Weights of a small GPT-style language model, trained from scratch on English Wikipedia.
Size: 15 layers, 2 heads of 32, MLP 384 tanh GELU, vocabulary 3269.
Architecture: LayerNorm before each block, learned positions, biases.
Each number is 128 + 24 x the weight over its row's rms, rounded and kept within 0 to 255. Layers, rows and columns count from 0. Numbers have three digits each. The size before them is the row's rms in percent of the matrix's.

# layer 5 MLP up, 384x96, rms 0.19, rows 78-92, columns 0-95
100:127151142130146123113129114120128144153102112106122199099150163116106177148123118134133099161118142107094143118166116119129121131175144120140111146128154166168119125127133183109103108094087102178143114127123121125133159126122132064117140188120108118127137074134141124074138146134118124128
116:154142124159138135130113085090132138141132140093159097113103147157117129136127093125093144142144117136102112133144181105135152129086150133156137154135134155171135156121145103110101099152140109136124145129123120132156133126134100110137157185075083044123158123129150112129172149103158132139
095:123138118163126106089107098084105134135140116105157142138128145150136134154123110113128152105136120133135128164146122132109158099093131072156147157148128108150123142137154101119084084170147129124151142142131091109103110139093119115106175192116098056146136106133119107141148116181123139120
080:115177146116144070161140099170109137148097122109177113092155149134124123124141082105157137148150135172099160160160131100125114113110104120140124106158131144153091140144170162153107128128146152139138135112144106105166124110149120156140144133088132127132177111137098143126141182146138154106
106:094139083111118115134136154175100125140096141144160119111117167096131060137145099151151099144138123153122146172144119140109117111144083126119097112135162133092131170134118174142122156126133149126088090127149104125132106091116108124138067118123137159171101161120138152161125126130149127150
102:172135137092149139134100116110109160151136096108132129114103146129127073097130083089097180196136082143146142181138136074139121120163113109156102150116123134141137148141112135145107122143106166144108107122125132197127113128115100129156156150142097119147146151126152126139125134122124115136
092:139145103151135110155098112135129136144106161146175141082149146131102115090144130136128151156119119149127124151141137098139182104142126074142165126116117111118098126152112128101099148124147135127154122147118112113156109117147098099165122131107089085158138122148170119165185198145139151153
100:151123110150116122110097147154075129121141129178117169094180128128139121166119097121157133138119071145113123128145137119157117117136093118135094094138181135138104146134113133126141156175157141122155103127162057119103141121110163124161133137125134174113142143138132126168122146099134104090
094:132152121160131110098109120126080135152138133115159085109132130133127124110109074124147136175148111152063134171157136087110110095102122075151124121114166113134114174150145128163080141140150155115152122123135093126125114139139127121167169147082145132117162133139133118162155126130110123155
104:180151141134161109121125125121063142119131115086172119097149187084133132124121102117130137146147102137102156111131121124109124125126111118130145077120118148099092112129145142145125146129107122129165133133136142135144144106132091125152091128128103130177166086136156114148132208128175134140
092:079137142091151112133087103152107123144123128124138155137145160132154103123186106120131091148098126133126127164134168104138130099156122130159150115132164114164130116144142116147147127141102177135095092144120040152126138121111099116112114142150131099154135190131123117111151151102100125114
098:076142128134126087108142136147103111158101107172187141116118145087148134141094138130143076131119112155120151159165100132088164130125139137143098140106180117117094159148174150094120120121112130132117092100142086160153117110102119152135082142125136160138165126111131119139147122112153111125
087:124161118127142100101103112141129137157127141084165128095134141110119121108114110115141123156128112140135126188196105097130129105143133071130132127163161110117114166139085112117094127129171122144117175131134105158139096130121067132162115139121095104137131152147152107140157182119117113155
085:173158134145113090130091120125119135105135129160102138094139147127096154127110128118167156150100103155117148137112157105136148099109138104129123135133157123129122133143187109070108131177097140114183138161140114086176101119136135113161119099065137144129147144132137120113150154088116145110
095:161149140134129118089095132149109133130145097108137180127161092148105119150119086108145134137133096122132136149102137122111108127114088119173069124104155132216123164113124125182129160162101128158138161145165095115122092116103110121132086103114127126119122124145145135126119133106135105126
# layer 5 MLP down (transposed), 384x96, rms 0.147, rows 78-91, columns 0-95
076:080126101142124136086127146088145096177111124155137115133115097103095114114126101114100119115171113112133134146123129123150106144162121128115117082135118157079163115146153154174142161114117185153156118152115129090105113121130088117145183145150128120156117074150124132146110127121127132166
092:122120119143113134126126141111107126091103129093160146104086152129150123134221153156153125099120106060120106097110124109162096129148107145114116142143117131182168135097141126140123104100112132156165111153143126157150142153123181145125121130139084139146117150124132106122136102111085133129
096:097141171126095121138111123104146107169156139133086125073146120160122126155132119110137105144107156134151127118105086154146112114122133159114146135123105116115152118130113118147148110084161095084197128138135138164065146179143153114119164104151142134103132128151159133120111141159107097115
075:170125095115109158119103124109161166148155144113117099144136143106104112116118160140116113134112123153146106167164154090150118170179144147120134148137140148160147084119107100110158123121118151130138033123104100136128142125109127123151109115125135157157120132163139085114089108118093114113
095:130090155141159142168172118112122141149121080129097116117115121108127114143115157132114128148110148143125126111149140136144123093074161102140117159112083194105125124137111159114113116118119113134145143105148140140137159127122166113122166104049130137142143137112150118108113087087175097100
102:096143091146101138143161129166138141136139121138092162117125131158138104139099137111113116123125157161109146136118063169143154126069186165146144117169101139127109118102145140085134107092099133109093141118136115099140146155164150129108097130104167090136145118128108158150106140142101136107
072:167171098173139104134098116095111079135114168112129157091145136141104104140118130118124134098109149092175127124139144139092128116123147077142125104160119116103128169105101126160128148112129120148141166153145166093100122119164086138128145132142116084125114181125130136164141153140125134083
118:160135095135122119119152122100195118129097119166112105130135151107126101156109161114117135096138117140155136145102094094098154151193133141159158125167065126122138114150142115155082120158095075100111149157125133148142115130124116126106127124158114102114120136126140138094101144141103167147
087:133116140157152100103143140129105108157151178105179112113138140090105069121101116083138133143133152127091173136200138125124099101097136089116158111161096135146114140135126150140101108109128142190110117117117124144132114118118110113149172151134118180140126129123132114105139112161106130122
099:153146116137094132116091113156112111123174184163096125095096126135135113126123121109110127107112126173145106099075134110164116138124118095139162082120114125085121093123134128147137176166111129160172131157128145107138131087145157163157114120150112120163114092117161153116158146123146136108
094:136149184162128182123135171140148109086126105106086125145100116119115159139125104171120097111135121103115117086101113155087097166114150114116122124145135115140141110112109180129126103104140079170169145163138151149135163115136103135124103112136144101118110175134138124122117122172105133147
102:136126063150140125169136116144131133074113108150113129134125134120127181103132123124071122136090160120117102117142149152106179128117155132127075128117170131126148083125102165115133137121138141137171110119119143162136121145118110115131116190144122120116123101113117129126145059163132172130
085:132157109161129096047100114172096089102142144118150161109116139108123090111122113123145120171131101127131094135118124158138121120126126123128158125128127129140167173140160145142156095127131155154134155134160142106151122076089126113134117168122080142156119093127139146121161117149102161092
123:145104118163084133141150180096152149155101158145131121147143121120127108104083141114159125145076129145151137105126121134163135130102111106156147113133089128147121116094126103120163082128121136165126136147106117146127132149093086137168165140084135140145109115178169071123133094105128112137